Weights of a small GPT-style language model, trained from scratch on English Wikipedia.
Architecture: LayerNorm before each block, no position embeddings, biases.
Each number is 128 + 24 x the weight over its row's rms, rounded and kept within 0 to 255. Layers, rows and columns count from 0. Numbers have three digits each. The size before them is the row's rms in percent of the matrix's.

# layer 8 attention key, 256x256, rms 0.133, rows 0-42, columns 128-191
087:096145115156149140089143167170136108145142127106113101075066107100143126125116098090119131076150142131128137102126151111135119137109172144121120146153107123100115096160137149118139105085130138
083:150112141160117101094113131131135136160099153099122136103120112132143111141105127151131151116122074114117132150102118165149160129155161150103091137125138103166094173139105183111138110065123155
092:158102075159102160137150117117107116117114085143115153142069128127109133106147125142136118112130081084104093125095153138124105164130129102122137105108178118130113124175134147153091127136130133
081:139134113109116160109107178091135103094139120129141137144106116121159131114102134173138115136117126110100129100114056168094123131083134105121144118171124152141123175136106148148149137148097126
085:151115136132116055095136117153113147120086137124157150098164096130133098153092096149104132114081112081122172167142129151092167153113083094120124135151128137104118125109179141127122130132143105
087:111084147095112122061127095138109125097112125115145129119144165126105140127139139141124147108108157085135160123152132118153164146129120116128166123166116079094160149154069146108082138106123139
087:093164175133104137095140116107124178173121162150128125102170121118109114139157150113088155130121109119146097134109092146116113115123122156094129120083158137154098144173149129122096151116149144
086:109157118172106145113078095135114134118109131145135120148134135125090105118121133113138048106153137119127149116142130109153170155127102121134123136133119152103113113126129128122122104127074108
087:164111149136127160108094099098090151111172106120080122094181113113134139135165108140099148098155147122102131193116148147110106105103139128123121144073107131120137123118139131172155194110112124
085:166119101116119109149160089143149146128113074136097105133126166102100128121155124081103127142111118124079141166146139142116123162106158167143083076085113155110106097158135142112129128153137059
082:113103143129176161100125074135127153143127140144123118100107143133137124137145164148163168152137158121136094174130066128142116093148122087138110129069116173171132164101125161142133132149122132
088:133115135072092137121137120108131100141112161159154104142168102159140134132100138108102098115055141105136109121122160137119101129112146155083187109114124155135135146161119117145135135137121120
085:095127179168124144128112095106133180112114049153101156155126103123141137145087149119172130137159133112116130172149158124138175110151113163126138119106160147127103125148139143082145141117113121
089:097172113131100149141117170169151113148126167101087162132117157164077164127138120168094114129117116117145143115130091152103128141154100164128134104097115144127113120115111099128132115184153108
085:125159143145186132108112085123123165103132099093088109151140140157105111155136128117115153168119146124158148121145143152121150161118162094159102127117100108095134106119120138170131134146117127
086:138164165130108126122126129145153139191137139151133145121165158127120094121151162128118129092121112146136090088115112142126132154126158084156109113140110168155111142136133092114167171074118133
089:135099111090133138137114121117063099126120094113103131169132125113127141112159154161135132142178131127108112106096122111101157117108079108138159130111127147167123181096119107105136106126159151
087:127110128152133138130141106130111098121145127123138167149083118153133116155093141106134140095107081118081120110141138130136123128103091115162118121105140119132152093132140141181126127137122087
085:144140163141108134157117126148084116134111122125099128099143153127073139123170100117115099117147153116153136123148114069122139176143142162161166141158152148129101102121146166088157120179136107
086:184084051134133187112172146142181160136127115134103095160106136139129111148121129107135141103107132104167099143118149125131136160129107119148102108126156100095122133173125141113121177156137169
089:130117118114114083125092120112152166172166078163123085116099161152132114157111123102136098146095132172097155168124149161172082120124121143134130100092129101157120158088165079136163140110157123
081:156089119129155116127092140112103117110153111144122114115147113090095137167123126148099132153094162145185115149129114111127121110133108132129166090127124173137136119073158171143127119082097121
085:194092116124104120099107164100117117134131131110104139165143102095143070113167160119169123141127104146132115104110150123151108103112096132137148134176125109164161127112087066106163132129106143
090:147086133145108066130131142113125142123158137173114183149124120153117105172115108139143159135170155062117133128121124113107142128091149099117129134097101134126125159169102144125145121153121137
094:156114099117112124125136121133153188107123124123096116098176090138132107120107148136135096157153122143092127158118097131139127135112129099152127132140131148152131101145148097136151162148130091
089:147115099139073113128130145108120118108144109147148109157144128089107154121121161141132114106131139108177092148140097081107120128164133181106101138126168114152140156124127118167126144110191141
094:180140123127100119062109088137107158117147104160123142150148154114113140150150128113115138139139111123127102109141155156109130128139148113162112113091113098116121093110160142158146137113111106
088:146135145131114149100159141142177149135098166137062138113092132100137109164143131135124134144142186142134091173153139097163175162096071092092094130123099103128075115078146111136153098139138149
089:127142127141124151114147133082131098089099120129112111154102138122152091161105150134142128190125095111137144136129145137127125101093166135167093111142137159134165124172119129185113113175128111
091:127154126132152102113109117141120159109143078183115087142114136149118169149174145121134119149104091132136131112116142095123146142064137104139128091104136145094118099119123119099197129127141109
085:142148118117107102130127115190135088160113114187131128102126092100097116168084175104142110112138106083100131127159114146148123124149104116117120131170186137091127130144108136094150121142132116
090:110163103156123114107130105085144127151099180082141134130126094116120139148130103141121138185107122148136119158125110115102137148171137106127097186117131103087125144164149152098156145118139096
084:123145150121170152106156118133147095139166151137098115089091156165140136145167117091126101155067127093080108122141135111103124116130142135118167144102140131106118132111132155135142166137129126
086:129060147131148108118154132122163086103157143139116120116129092117104117079156142098164115129145139110105153157103095142132114131169120132133171086107125088108135088159114125112129117099110080
084:125189134091165098127124145157151150107150141110118139080152133102169141142147152140135116159111154098109115115140116122116071122130149126128176137113083121161118125120167116138108135132145102
087:117107098122098109095153142132081137118139153132113092125129118114136126117158114184160143143173083122143115159155107140116131153131106106114115095182126147156131136118142111130124111140118125
086:120087170131136162111090126102123123157137141087136110101144114079103127121135131134147119121137088103116168153160156143125107110110134116122118086103154124112119146135151110087101142137151172
087:159121099100128107118140130174123121145135128177142144135120108151154114142134163121133116092112150086124181114129110089153136084128104124135115121095211153125115139131157164097116149123118104
088:138116142118108135121148102148091104152163126093150083137156095102111131127161114166112144136117142134140174119106153173143084107154108135137104113142105077140127131151138120145146109143124102
085:130138133091115142161137097128164135093101129108142120146146111150127126138169174099176166113100139182134148101149144119169130140125123153114099156138092133144135134168134115121136112120152136
086:162151139132150144124152152133135127107129118099131114096095129139115129168090117122143102128170132148108122146110117107139127130112125126144135117141096159124125133119116128063114093109101108
081:127126062086168111116135119140123108108130072156113115109110088134137148092142133120121138124149132144117182117140149119119139148115150154138126155155116123119141124093163092181113107102093124
093:108097142139088112119138060118114112141126120116166113109078120163135120113187140129118154164118100128098141120146114126161139181179165168113144112161099120143152150106112189136144079122149115